Weights of a small transformer language model.
Architecture: RMSNorm before each block, rotary positions, local attention windows, normalized values, capped logits.
Each number is 128 + 32 x the weight over the matrix's rms, rounded and kept within 0 to 255. Layers, rows and columns count from 0.

# layer 4 attention value, 640x640, rms 0.0947, rows 507-511, columns 320-399
[[164 138 130 166  70 110 121 120  90 207 153 122 145 167 154 114 145 117  83 128  72  87  95 208 156 138 132 131 178 115  98 112 131 164 196 164 136 140  95  76 117 130 145 138 142 120  74 129  94 130 152  81 103 104 103  86  74 206 127 123 193 175 170 200 107 125  71 131 154  98 166 166 118 136  95 119  91 174 128 112]
 [114 142 151 118 127 102 176 142  98 120 118 138  89  96 156 123 143  75 141 164  95 154 114 130 112 109 135 149 126 115  84 119 124 139 145 183  65 174 171  97 163 111  93 106 135 104 123 145 114 141  72 127 150 104 135 153 132  91  72 107 133 156 119 146 114 113 153 200 121  93 137  94  70 214 144  82  91  58 113 172]
 [ 64 141 121 151  85 105 202 139  93 141 132  84 113  97  93 122 140 101 142 149 140 163 140 128 119 133 147  65  68 142  95 159 158 237 144 114 191 119 168 114 131 116 167  95 161 164 142  75 116 131 106 130 196 146 150  67 135 122 124  95 138 114 143 149  97 118 177 199 111 108 135 114 108 114 130 185 117  90 152 148]
 [132 115 149 102 163 167 106 136 132 163  89 144 146 144 127 137 107 170 115 146 162 129 165 143 112 161 185 142  84 125 146 107  81 140 109 187 167 151 141  98  98 111 119 120 142 185 155 104  92 173 129 122 142  87 136  92 166 133 165 115 139 176  77 102 150 145  40 138 137  38 147 118  98 137 133 133 111  67 126 197]
 [ 84  59 111 109 143 144  99 154 163 116 108 126 196  86 159 109 130 104 110 190 170 173 124 114 151 185 119  97 122 137 121 114 129 176 113 131 141 128 149 138  92 113  99 147 141 133 174 138 196 140  45 141 127 145 113 148  89 168 135 165 199 101 119 111 184 141 171  79 173 165 194 137 119 153 196 123  62 118  93  47]]
# layer 4 attention output (transposed), 640x640, rms 0.0851, rows 507-511, columns 320-399
[[158 113 133  92  98 165 121 100 153 114 161 177 106 115 124 102 120 160 140 105  80 197 168  97  97  85  93 147 142  85 122 129 112 131 167 138 118 159 127  60 125 103 137 167 173 171 160 125 160 137 120 127 138 155 128 152  92 144 107  97 131 135  70 121 109 101 189 104 109 154  90 167 155 131  91 148 102 139 116 158]
 [ 81  98  81 124  92 129 151  98  75 108 139 169  97 135 141  54  54 183 126 146 138 157 195 121 162 178 127 117 100 153 121  83 104 146 114 160 122 129 115  44 131 117 177 154 150 129 114 164  75 156 152  76 139 147 144 108  85 125 136 121 146 117 175 134 119 112  77 110 110 145 115 131 117  92  75  98  89 135 163 101]
 [148 175 142  99 160 122  51 120 140  81 109 117 135 159 157  87 126 162 145  79 115 111  99 109 121 160 135 147 159 139 133  73  72 101 124  99 132 164 148 107 115 100 113  93 136 132 152 145 116 101 126 173 169 119 124 145 133 122  94 128 123 124 121 141 158 131 121 114 161 148 153  95 159 116  99  89 175 148 142  89]
 [143 156 124 133 139 105 107 139  90 100  89 119 114  67 137 120 163 121 137 114  92 156  63 154  95 128 109 152 100 171 130 102 117 140 132  91 102 163 163 127 166 108 171 120 103  80 152 111  80 170 120 119 154 156 155 141 151 114 128 208  79 126 152  96  96 114 125 137 133 138 157 126 116 137 133 114 142 138 140  92]
 [174 137 144  99 136 132 102  98 155  98 108 111 135 181 119 155 114 113 147 115  53 116 129 143  90 106  89  90 119 117 136 124 140 162 154 111 133  68 153  88 104 120 164 127 140 128  98  51 155 124 139 134 139 145 166 136 138 109 135 156 105 121  90  96 117 143 140 144  85 150 142 114 194 181 156 131  85 140 122 101]]
# layer 4 attention query, 640x640, rms 0.088, rows 512-549, columns 320-399
[[158 133 156  71 158 101 149  75 122 166 139 135  86 106 128  76 140 179 170 241 147 133 163 156 117  65 188 123 102  89 128 145 174 206 170 124   0 109 114 147  95 146  71 130 199 140 118 143 179  76 135 147 140 106 162 115 109 103  46 179 130 163  88 107 143  70 133 121  71 108 224  89  75 119  76  81 110 132 148 157]
 [118 150 101 192  97 117 127 120 145  90 108 119 185 240 120 195 120  69 101  86 143 120  85 140  89 150  32  89 182 147 110 120 124  36 127 102 227 153 155 136 168  43 150 126  75 118 125 172 154 181 110  71  96 124  99 122 147 136 123  94 138 153 190 118 139 122 178 141 125 212 137 140 192 169 147 150 152 197  85 110]
 [156 155 118 188 150  92 129 143  76 144 148 166 186 148 103 147  89 126  81  84 139 130 125 123 137 185 107 105 169 176 121 104 122  65 131 125 119 151 104 121 118 139 132  95 169 178 137 101 117 129 113 128 154 120  99  79 174 159 107  98  87 125 138 107 123 105 127 140 143 134 144 125 114 128 149 161 153 181 123  92]
 [152 132 141 159 137 121 134 142  93 135 126 128 161 119 133 139 131 127 103  93 138 141 141 117 132 152 122 132 180  95 133 136 132 128 176 150 117 148 132 131 120 134 152 101 171 122  88 129  94 118  93 136 120 105 159  90 141 132 100 131 105 143 124 123 113 103 132 129 119 128 181 127 104  77 154 141 142 117 131 181]
 [ 94 153 157 133 109 115 159 141 199 117 127 126 113 158 137 124 132 147 151 155 132 143 123 156 133 142 184 131  53 164  88 175 163 142 143 104 124 149 114 126 141 152 135 145 106 100 168 143 163 131 132 155 133 169 107 144 159 159 119 148 116 124 177 160 147 111 122 135  86 159 110 140 146 148 122  98 104 131 115 120]
 [106 118 107 136 115 167 105 134 198 131 112 156 137 122 109  97  77 107 115 117  85  68 158 114 117 139 116 190 108 212 148  74 109 151 114  86 191 101 112 111 148 150 109 117 125 129 195 127 106 119 141 106 104 161 138 164 121 144  60  84 114 111 141  92 123 132 111 176 151 142 109 159 176 132 164 110  94 174 108 159]
 [119 132 117 115 131 140 176 119 106 139 125 128 149 113  94 156 155 140 173 165 132 124 110 135 120  93 110 117 148  71 159 156 127 121  84 187 131 112 148 124 166 178 148 122 124 143 123 112  75 120 130 106 109 133 123 135 121 115 158 167 137 126 117 107 157 119 159 117 114 122 131  96 160  78  97 140 138 164 124 136]
 [129 150 119 154 172  78 109 131  57 171 128 156 163 123 123 152 148  94 149 131 123 146 136 121 101 119  82  75 173  64 129 121 101 115  96 159 116  99 178 100 101 143 122 132 135 170 112 126 134 102 132 154 115 140 154 133 101 112 153 112  95 185  92 129 141 118 123 102 125 112 115 106 133 102 152 127 162 134 120  84]
 [145 188 144  99  94 188 117 114  59 151 143 170  72 116 128 154 158 120 153 149 115  98 135 195 144  68 176  17 108 108 127 175 107 118 182 119 109 199 116 176 182  97 150 118 130 122  77 105 140 125 126 156  81 185 196 124 161 122 152  93 109 151 100 162  80 165 122 166 121 121 126  87  96 120  84 149 172 118 166 158]
 [111 101 164 105 166 126 146 162 104 104 145 222 100  81 102 124 189 143  93 125 147  82 164 152 168 152 189  81 130 161  67 133 133 124  58 105 155 102 121 121 119 103  49 109 134 122 107 179 127  96 112 146 157 129  90  93 148  93  97 151  97  85 168 125 182 158 108 138 118  49 107  81 194 147 114 101 130 173 156 129]
 [134 177 132 134 106 141 139 145  93 137 126 119 180 139 137 117 184 208 144 179 143 161 161 136  75  96 110 132  89 137 169 168 133 195 114 110 135 141 134 145  84 119  99 116 127 179 145 112  90 118 103 103 118 114 120 154 106  65 145 112 127 183 127 108 156 105 105  75  82 149 145  86 127 158 138 125 164 123 115 120]
 [139 186 162 111 116 135 190  89  97 126 111  97 131 143 174 119 149 215 146 167 104 106 128 127 155 119 171  91  30  85 162 153 139 163 108 127 134  82  83 117 147 120 120 146 152 134 136  54 115  96 139 114  64 125 160  97  99 121 114 123 196 144 184 179 169 134 153 151  89  93 190 132 122  99 110 160 139 126 103 144]
 [165 113 131  90 114 133  94 134 186 152 137 169 111 140 150  72  86 171  93  62 116  71 107 125 141 154 118 177 141 126 111  70 105 153 118 173 113 125 115  74 114 132 160 143 117 127 124 182 146 130 178 122 132 138 156 109 101 143 144 122 138 112 114  99 155 112 117 112 124 106 135 137 118 103 160 140 139 119 162 129]
 [149  74 140 147 122 120 131 115 149  96 156  72  91  98 118 208  52 118  99  92 146 106 107  97 153 138  60 145 150 117 170 145 177 138 155 159 104  71 150  92  43 106 132 169 167  64 195  85 138 133 131  90 127 126 147 118 131 106 139 175 137 125 175  96  87 123 160  95 169 169 164 136 195 134 112  87 170  96 100 160]
 [131 116 119 167 149 105 127 183 171 135 106 117  97 143 172 124  88 148 174 209 176 147  63 146 146 113 105 143  82 199 101 106 102 118 123 109 148 129  87 129 174 166 136  90 160 142  99 144 157 138 140 148 105 126 135 113 142 149 112 149  79 163 208 175 137 120 180 156 104 110 200  70 114 129 144  69  96 140 115 137]
 [109  91 102 140 187 123 112 116 140 135 128 152 147 128 115 103 107  75 151 121 144 131  90 125 142 120 179 135 181 152 146  90 148 172 130 104 106 164 110 102 156 170  39 193 151 111 127 107 127 127 180 120 137 165 178 162 152 113 124 130 168 108 123 179 108 113 146  57  95 137 108 129  85 123 150 156 119 132 158 112]
 [ 94 147  47 111 123 109 200  69 175 226  70  93  68 131  95 126 168 140 143 173 110  72 145  94 115 172  82 145  56  17 132  88 163  42  97 112 113 103 153 205 174 162 147 153 100  79 129  83 197 141 108 112 152 104 117 177 172  61 106 118 116 146 142 139 188 188 158 141  83 116 159  69 167 100 181  86  45 161 179 142]
 [120 177 178 177 154 123 130 181  79 100 148 143 203 131 127 104  99 167 100  62 171 167 133 137 146 169 140 152 162 192 108 117 136 123 140 115 159 159  82  64 123 123 165  67 178 176 124 124  93 117 101 146 150 116 140 117 159 179 144  69 125  44 119  93  86 110 122 161 139 111  92 172  86  77 150 177 149 191 101  77]
 [133 120 146 140 154 176 159 149  83 177 102 138  98  46 118 105 186 204 118 139  88 134 108 113 124 152 199 155 115 120 121 118 135 181 110 112  40 103  53 137 142 188 111  98 186 134  68 114 128  99 139 163 112 168 143 117 133 115 133 156  76 121 123 105 145 172  54 163 125  29  90  57  93  68  98  69 138 117 131 136]
 [139 141 142 155 126 132 167  93  76 143 122 121  84 128 100 119 155 194 145 149  90 137 130  83  98 185 122 137 114 116 124 112 107 129 104 153  91  78  95 173 129 171 146 125 157 138  88 114  94 104 103 187 153 154  99 121 154  96 148 136 101 101 101 131 125 173 122 110 119  92 125  95 154 127 167  92 148 146 155 173]
 [134 133 118  94 105 175 130 104 180 110 129  81 176 122 126 138  93  85  88 158 159  87 108 156 110 127 138 112 101 111  85 118 134 104 167 137 135 150 193  60 168 128 160 145 116 123 162 162 122 108 130  94 134 118 122 138 111 173 125 147 159 115 173 142 137 116 143 145 113 142 107 148 101 135 120 161 134 122 126 114]
 [125 127 160  93 157 159  92 157 153 131 174 155  80  70 125 130 123 104 105 101 150  91 196 146 133 124 184  97 152 165 140 135 123  92 132 113 149 183 131 103 140 104 119 132  85 140  97 149  91  85 135 142 100 153 137 105  96 214 126 110  97 124 117 117 126  94  78 148 147 130 129 199 161 116  37 104 139 100 150 110]
 [151 127 122 122 167 112  91 176  98 139 154 169 148 122 156 113 141  57 157 117  96 124 209 140 130 135 105  95 170 112 132 114 118 168 131 125 121 100  95 126  88 105  85 118 152 143 112 166 156 142 111 113  86 135 149 132 133 111 121 122  96 173 110 123 120 143  94 122 154 105 104 161 118 153 151 123 157  94 121 100]
 [108 152 136 125 192 157  97 174  96 144 126 149 160 138 147 111 169  99 147 113  97 130 160 115 111 160 161 101 115 118  91 145 115 141 125  99 106 123 132 143  96 143  89 128 174 124 115 179 146 112 148 134 147 159 187 159 129 160 130 121  97 138  63 142 127 172 112 119 139  85  77 124 113 140 159 124 151 116 140 157]
 [140  88 157 151  90  97 135 166  66  84 169  44 171 134 105 110 128  65 124 136 140 118 114 118 158 161 103  81 130 123 111 164 162 137 138 103 116 129 160  98 146  64 114 151 105 100  87 166 184 185 145 139 126 144 104 153 121 103 140 150 104  95 143 153 177 158 127 115 146 178  71 143  80 166 211 117 132 147  94 111]
 [126 148 152  80 113 161 149  90 151 181 158 204 146 115  73 159 192 103 125 107 166 101 134 157 140 188 136 152  91 140 111 162 145 135 107 166 133 120 122 207 143 157 110 141  87 123 104 128 119 106  97 123  84 149 125 152 123 180 147 146 136 175 100 149 140  90 104 174 104 133  89 124 126 109  55 100  86 142 175 107]
 [115  86 123 110 164  92 157 111 148 133 119  95 140 148  65 126 107 109 148  85 104  89 135 156  82  90 143  92  88 121 169 163 121 152  89 132 140 156  94  87 101 110 149 128 147 130 150 144 178 140  99 140  70 122 155 108 135 187  79 164  97 153 107 185 122 100 121 134 145 175 141 121 112 109 152  96 111 132 102 127]
 [126 131 150 130 115 142 155 108 125 109  91  83 185 169 154 116 214 144 141 133 160 134 149  96 129 128  74 144  76  94 136 159 116 102 142 121 145 133 133 168 127 161 115 115 187 128 101 143 157  87 132 176 159 135 165 123  98 143 104  89 130 119 138 152 137 102 137 114  94 140 140 101 205 117  91 114 121 123 137 151]
 [127 110 138 141 151 174 167 137 163 170 159 110 113 144  98 160  62 123  83  68 155 115 151  75 130 139 103 177 132 111 121 125 144 104 102 196  77  56 122 130 110 156  72 170  80 156 173 186 151 149 172  56  92 109  92 155  88  41 143 180 131 158  98 153 182  93  58  90 117 192 105  72 112 114 163 118 119 157 119 107]
 [143 119 134 130 144 126 136 118 152 175 143 134 105 116  95 182 184 176 173 117 113 109 160 138  98 145 152  55 115 142  52 166 134 107  97  76  69 185 107 153 144 104  69 134  81 129 130 181  88 144  96  92 108 110  70 124  97 139 139 131 139 151 117 138  89 165 125 134 172 140 121 139 190 133 171 127 176 119 114 136]
 [144  93  67 134 125  80 114 136 142 110  90 193 110 139 162 116 166 202 146  99 150 118 171 121 141 158 111 110 168 129 123 134 121  95 163 153 150 141 153  69 164 117  73 107 113 128 110 177 163 115 122 151 114 176 144 198 106 119 171  56 115 146 114 121 150 126 104 172 118  73 138 113 141 101 114 132 155 139 136 114]
 [ 98 188 134  91 154 136 114  65 190 103  97 156  92 132 139 150 111 115 121  99  94 112 127 100 156 130  87 160 136 126  87 159 102 129 104  95 112 104 110 136 112 135  86  88  87 101 125  91 137  85 180 115 100 170 108 140 109  90 164 116 149 147 142 107 137 137 102 133 107 123 181  52 179  77 157  65 152 165 118 126]
 [134 111 140  89 132 113 103 138 128 120 119 138 163 125 135 145 125 109 157  77  88  77 105 140 117 151 159  72 106  53  83 110 138 171  96 109 148 140 196 142 166 140 102  98 117 145 118 189 130 157 126 106 137 174 118 142 134 151 119 144  95 150 144  82 148 133  83 166 145 113 128 113 109 144  91 195 157 141 134 125]
 [ 96 157  70 143 135 162 137 151  72  86  87 121 135  87 110 103 157 109  82 220  96 165  82 122 119 133 110  70  75 130 105 167  87 146 100 126 103 160 106  91 125 132 154  96 152 133 104  96 140 199 113 107 179 129 140 158 137 119 149 163 144 123 121 132 164 144 124  23 101 135  73 140 113 143 156 128 137  74 181 197]
 [129 103 171 169 114 137 105 159  77  79 143 145  99 143 108 172 153  70 148 129 158 133 167 168 142 165 141 118 135 117 100 175 106 134  83 196 150 143 116 111 126 158 183 119 130 145 110  82 126 121 128 125  94 102 158 127 120 144  90 128 149 125 185 129 137 183 101  81  96 153  97 127 131  98 132  96 134 138 133 146]
 [ 99 166 113 143 146 168 126  93 124 131 130 147  66  92 130 130 142  92 149 118 116 147 138 153 191  93 162 174 145 129 119  99 140 127 101 179  42 128 104 165 171 115  87 106 124 124 159 146 108 130 169 141 168 145 110 132 134 132  83 149  99 149 113 193 160 116 122 176 124 122  58  89 105  70  87 114  84 186  69 141]
 [142 151 108 110 145 124 133 142 139 116 105 191 124 191 144 150 151 124 128 135 158 150  86 125 136 109 142  64  72  69 124 140  84 112 145 147 135 153  78 140 122 134 205 208 171 120  81 104 106 172 116 163 122 150 148 156 116 133 131  80 165 154 118  93  86 146 118 106 142  66 122  89  73 180  91  91 112  99 147 153]
 [111 159 102 174 134 141 150 144 154 131 142 135  57  82 160 114 154 103 156 157 194 155 183  83 129 148 149 113 111  73  95 100 140  78 149 120  30 145 171 122 135 155 104 165 153 126 146 139  90 158 151 115 136 170  72 159 124 120  99 135 134 115 108 101 155 114 137  73 126 155 137 123  48 129  71 145 105 136 150 127]]
# layer 4 attention key, 640x640, rms 0.0882, rows 512-548, columns 320-399
[[150 144 146 109 185 150 138 135 145 116 133 125  92 114  88  68 165 152 164  91 130  98 130  92  87 165 183 208 110  92 149  74 138 152 125  93 162  98 135 123 163 179 150 185 114 143 157 101 144  97  97 140 121  84 148 185 170 116 104 190 168 161 159 120 115 139 112 142 147  90 157 135 163 113  99 127 112 129 150 140]
 [112 186 111 207 113 108 127 106 110 121 176  71 213 153 181 169  95 124 115  97 114 164 176 152 123 125  69  69 169 201  71 204 107 119  95 149 128 144 124 150 125 117 166 143  95 135 109 187 179 148 126 121  35 189 157 163 150 104 187  67  60  93 136 102 112 109 116 149 137 154 166 154 143  84 138 121 120 176 120  85]
 [142 115 101 115 147 153  99  96 137 112 142 121 117 144 123  91 145 168 145 130 116 139 128 135 131 146 126 167 109 152 171 148 126 148 146 133  92 159  85 134 161 125 123 138  97 140 135  96  98 118 107 131 169 150 130  87  88 121 135 152 108 162 145 116 156 131 102 126 113  85  87  86 142 152  98 109 105 100 112 141]
 [126  81 125  97  98 170 140 134  70 151 131 115 132 116 152 128 174 153 106 131 120 123 145 136 137 138 149 154 141 107 191 114 153 123 185 134 134  91  93 118 151 116  91 161 169 129  82 129  95 132 118 131 154 118 137  96 105 120 129 186 119 184 120 118 163 159 134 136  93  86  95 117 127 123  82 123 174 114  99 160]
 [ 98 146 138 158 164 100 135 150 172 104 105 124 132 169  99 126  88 116 117 125 162 150 146 126  98 182 155 121 109  98  99 141 140 124  75 123 120 156 139 153 137 132 136 124  79 137 142 137 135 116 111 116 109 171 115 179 142 112 161 149 141  75 162 137  92  66 154 129 150 158 144 146 159 107 118 125  99 162 159 136]
 [106 121 139 148 127 107 111 119 165  94  92 174 154 161 159 123  76 101 134 162 127 152 114  85 155 150 140 128 120 175 116 122 168 135 116 122 109 145 118 104 135 121 146 136  87 117 120 141 148 125 104 102  60 167 152 130 121 163 129 101 151 126 111 102  78 103 108 122 155 162 105 148 109  96 173 108  86 160 161 135]
 [142  50  96 145  69 198  93 158 118 152  99 140 139 136  90 137 146 151 162 133  80 120  89 152 150  87 121 151 129  87 186 123 164 122 175 174 110 168 155 125 135 174 122  99 154 130 159  79 165 133 161 103 148 123 128 129 131 170 165 155 155 125 124  82 125 186 149  68 124 117  84 154 185 143 124 142 144 105  82 114]
 [128 101  93 112 106 167 122 156 109 148 134 156 127 119 109 149 159 172 192 116  86 105 124 131 127  74  69 150 120  68 135  84 107 168 171 147 138 164 136 127 138 146 123 102 120 176 132 121 115 151 171 135 151 136 149 113 133 114 107 172 113 155  95 124 156 166 114 113 126 103 123 140 118 126 134 112 158 101  87 104]
 [149 125 177 115  58 185 137 110  66 171 106 151 129 143  46 174 156 151 143 121  83 119 130 244 131  54 137 187 151 132 109 181 172 117 167 175 134 211  70  90 169  86 170  99 132  72 130 137 105 174 155 135  49 141 133 134  88  67 196 204 139 155  79 158 105 137 143 138 149 102  95 148  99 125  70 155 143 166  85 168]
 [107  93 137 166 105 121 164 112 185  90  98 123 122 105 125 167 120 142 119 131 187  38 125 151 107 154 139 106 157 144 105  92 147 160  90  98 132  78 195 100  86 136 107 109 127 136 108 138 131 193 152 143 160 166  91  82 172 113 107 167 136 123 103 192 190 164 173 157  99 112 109 110 124 159 146 134 176 176 102 117]
 [132 167 126 139 180  94 103  64 112 118 111  72 164 172 136  72 116 167 148 122 131 189 195 160 112 122 153 109  87 152 166 157 149 209 151 131 118 105 155 126 109 133  66 110  83 109 160 167 124  96 132 119  87 110 124 128 160 137 138 119 101 131 128 149 132  99  25  98 118 115 175 133 132 127 139 130 137 147  94 126]
 [112 186 183 168 130 103 170 150  93 140 148 107  96 245 130 141  85 106 131 100 125 136  84 149  98  67 168  80  41 103 160 191 161 193 149 146 134  61  80 118 116 173 115 128 197 155 173 100 113 161  92 160 110 157 128 158 114 103 196 151 159 168 148 117 124 149 112 140 146 120 146 111 111 109 161 140 178 172  99 114]
 [144 204 153  90 105 136 115 156 114 117 157 144 138 117 158 101  60 122 130  84 206  49 128 159  57 153 130 162 127 164 134 142 115 145  85  98 102 131 155 120  91 113 135 138 150 141 109 147 115 160 224 122 131 125 134 147 176 120 162 103 133 112  60 126 159 202 126 119 156 134 145 118  93 102 205 125 125 164 140 113]
 [115  67 153  87 173 116 120 159 101 104 190 104 145  99 219 170  67 118 119 108 102 160 137 111 162 114  79 150 128 151 123 125 127 103 133 103 104  89 152 119  72 150 105 176 132 114 175 111 120 187 132 141  96 174 125 125 112 123 140 116 110 200 195 110 145  42 140 113  88 224 130 120 212 195 102 107  82 134 113 136]
 [156  84 134 230 100 146 104 142 172 147 111  72 100 180 100 104 122 107 117 169 141 118  80 146 176 144 181  71  79  74 124  99 136 128 146 119  98 172 163 126 128 184 160 105 152 150 136 187 116 124 123 128 145 144 113  98 193 191 128 173  94  81 157  69 138 137 134  89 162  97 177 118 118 130 114 109 168 135 144  70]
 [108  90 144  64 150 100 131 114 114 118  79 206 178 138 103 113  86  91 129 173 163 107  66 152 135 116 121 105 142 119 143 107 135 105 108  89 156 136  71  74  93 100 116 197 145  78  41 140 144 155 184 117  99 171 161 188 161 100 108 169 160 136  82 152 106  93 171 160 103 151  86 117  96 189 100 153 136 156 157 130]
 [134 107  95  99 121 164 113 163 145 127 115 136  99 102  64 150 120 118 134 141 178 134 119 145 129 159 186 144  86  77 113  91 102 107  93  98 140 136 100  80  71 137 207  57 183 165 145  94 143 115 112 130 227 121  91 177 140 175  74 175 160 194  86 123 155  96 150 143  64 169 165  99 105 146 129 190 137 116 186 198]
 [165 160 170 144 134 124 163 174  90 127 138  95 125 118 117  66 196 180 145 118 134 144 157 142  98 138 123 185 114 129  99 141 131 181 121 161 157 122  45 141 187 146 125 161  89 155 126 135  94  89 114 130 152  87 184 165 110  53 142 155 108 137 149  97 160 109 108 159 134  83 126 136 171 131 133  67 108 162 183 121]
 [ 93  95 144 114 117 187 161 192  79 167  68 131  92  90 108 140 172 165 127 127  81 109  87 126 143 131 179  99 110  90 195  36  93  84 123 110 134 121 113 123 144 110 111 103 152  89 118  93 142 137 162 158 167 141  77  65 143 117 113 137 122 156 134 115 152 130 133 117 103  90  95 122  94 147 124  97 132 103 112 138]
 [150 166 160 133 109 114 143 148 118 165  60  98  66  85 109 158 167 132 153 146 111  87 115 150 121 152 106 109 135  89 171  95 113 123 139 117 151 106 178 116 112 150 134 134 159 113 134 101 123 128 182 185 167 101 137  99 145  93 111 156 139 124 110 123 136 165 150  90 141 143 149  99 118 180 164 124 158 121 160 130]
 [ 92 130 104 101 107 162 166  66 118 109 170 116 139 138 137 104  83 136 131 138 145 112 124 155 128  88 142 152 152 126 117 124 167 109 152 122 117 119 163 104 125 117 178 133 123 140  88 145 108 149  88 103 111 132 142 184 121 148 138 147 173 114 171 143 140 159 144 148 133 117 143  91 101 134 100 123  97 118 112 178]
 [101 131 176 141 105 173 125 107 135  93 183 106 111  89 114 167 146 126  98 121 143 123 197 144 135 125 121 137 138 162 146 127 130 148 145 132  93 169 116 153 130 127 178 131 103 150 126  83 131 125 118 101 131 110 135  70 107 149 144 116 109 149 100 149 130 137 141 141 169 138 112 183 151  82 131  75 116 111 141 147]
 [110 122 128 114 143  71 136 130 118 121 161 152  99  89 170 100 146 138 146 157 105 138 180 140 124 158 112 116 105 143  97 129 122 159 168 116 129  74  86 128 170 115 106 125  85 122 168 136  78 131 133 187 101 107 151 119 102 120  93 102  96 168 110 131 147 139 101 130 132  92 135 145 114 138 119 126 151  97 141 107]
 [123 160 118 110 141 146 135 162 109 151 119 140 111 119 174 124 156 157 136  98 141 123 124 112 124 146 115 115 141 127 122 144 118 150 133 113 161 115 126 131 163 165  79 104 100 129 118 143  79  93 172 176 144 138 163 124 124 132 106 101 135 133 129 140 145 163 130 177 110 114 132 117 124 117 121 124 143 116 137 141]
 [162 156 140 113 123 116 159 116  84 101 139 113 119  59 172  95 106 109 127 133  92 133 136 108 102 167  87  85 115 115  98 155  85 161 132 143 169  57 136 103 142  85 113 115 108 100 108 192 150 151 102 162 184 105  55 102 124  62 139  96  97  86 122 144 187 150 121 107 107 109 129 175 128 140 177 151 166 116 136 140]
 [142  90  43  83  76 172 100  90  82 166 156 131  93 162 119 146 154 106 114 119 189 170 187 130 113 141 120 104  92  97 146 134 129 119  75 174 137 126 144 145 104 126 167 174 142 149  99 133 116  94 126 121 122 202  77 187 105 126 151 158 139 162 112 106 127 151 104 150 155 131  97 153 128 176 137  30 104 114 146 107]
 [ 87 124  92 106  90 141 190 148 116 161 141 139 151 182 118 148  86  87 153 113  83 164 146 146 125 129 136 178  82 133 163  88 113 113 115 157 133 130 105 110 127 115 148 167 120 126 118 145 182 108 143 161  92 161 127 134 125 110 131 119 154 121 160  71  93  75 157 179 167 169 129  61  98 121  90 135 110 124 100  91]
 [109 159 109  44  97 124  93 109 157 104  68 118 138 146 133 164 141 154 171 137 194 123 177 155 133 137  52 156 105 124 150 133 140 103 121 137 136 141 152 143 137 185  99  50 102 160  39 112 137  88  98 176 132 119 167 160 125 110 146 100 151 112 162 166  82 100 139  75 135 115 158  74 163 123 105 136 110 141 142 136]
 [151 106 136 123 169 150 145 164 193  44 130 159 127 111 136  96  82 157  95 100  85 175  81 130 147 140 108 160 100 118 116 110  86 162 105 194 114  68  75 106 164 153 147 141 169 211 128 105 132 211 159  91 126 145  82 184 171 107 128 130 136 103  97 143  91 146  95  65 158 136 176 103 112 162 143 100  97 128 154 113]
 [127 112 131 164 156 122 160  97 118 111 145  86 124 119  91 177 117 169 134  68 130  96 139 173 120 125 144  70 153 127 108 138 149 138 174  80  83 124 174 157 113 201  93 177 132 134 215 183 151 157  71  52  69 118 141  82 109 151 124  85 138 135 113 124 141 116  76 116 150 130 152 160 159 140 124 119 144  78  81 155]
 [128 117 173 137 136 105 151 142  97  93 161 118 114 105 125  98 127 175 164  68 163  60 142 131 149 148 128 141 127 123 102 166  62  48  88 170 182 160 141  66 140 181 128  99 157 165 222 165  92 112 130 122 148 101 142 179 160  60 144  99  93 185 104 103 116 131 153 105  92 116 167 132 147  87 136 176 163 141  92  94]
 [102 147 116 116 156  90  87 118 190 111 135 136 141 128 117 156 120 123 134 105 132 128 134 148 151 165 102 144 125 123 108 195 125 119  60 127 133 117 114 148 146 173 110  84  42  89 133  83 125  88 158 104 112 184 150 145  76  95 146 105 153 169 168  83 112 151  84 149  74 110 159  70 155 109 115  98 165 184 152  81]
 [105 135  89  66 106 133 108  71 102 182 147 114 167 160 121  84  76 136 142 108 154 145 138 142 142  99 118 140 154  76  93 187 187 165  78 150  92 123 158 122 184  97 135 130 122 116  96 101 110 121 133 140 145 137 150 153 114 143 103 120  57  91 171  95 159 152 135 148 132 176 140 131 116 122 121 146 159  97 107 125]
 [ 83 158  58 111 193 114 127 102 140 131  77 124 117 103 130  95  96 121 135 128 102 140 116 141 157 152 151  92 101 122 129 139 133  77 131  89 153 155 163  88  89 113 144  78 150  75  91 116 112 113  71 150 108 133 155 134 156 138 161 145 146 108 127 199 153 134 120  76 117 165  53 131 107 143 166 154 137 114 135 164]
 [132 126  86 140 103  82  47 120  91 111 101 146  49 194  99 171 144 110 125  80 154 146 159 116 136 115 145 136 149 100 151 184  76 166 111 131 146 142 170 129 111 127 176 105 114 151 117  56 140 171  95 111 102 115 139 155 104 139 113 131 162 126 118 123 162 170 152 116 124 155  82 146 184 137 105 115  83 166 160 146]
 [107 116 137 118  60 133 100 103 151 118 206 196  72 111  97 153 128  75 161 174  77 126 161 197 134 177 116 121 109 113 112 103 128  92  56 152  88 174  92 138 157  91 133  97 109  90 102 157 107 127 178 116 105 185 115 169 113 104  47 182 115 135 131 170 135  64 127 145 105 133  88 105  97 104  65 110 110 189  87 156]
 [157 136 112 113 121 163  96 122 149 109 141 179 127 156 127 136 178 165  73  95 150 109  80 171  65 117 171  57 109  61 122 161 149 132 117 126 138 141  86 109 181 116 202 189  91 160 188  97 136 160 121 155 102 152 116 126 149 173 126 185 137 149 139 119 121  75 120 115 152  84 184 170 142 106 125 105 114 115 133 194]]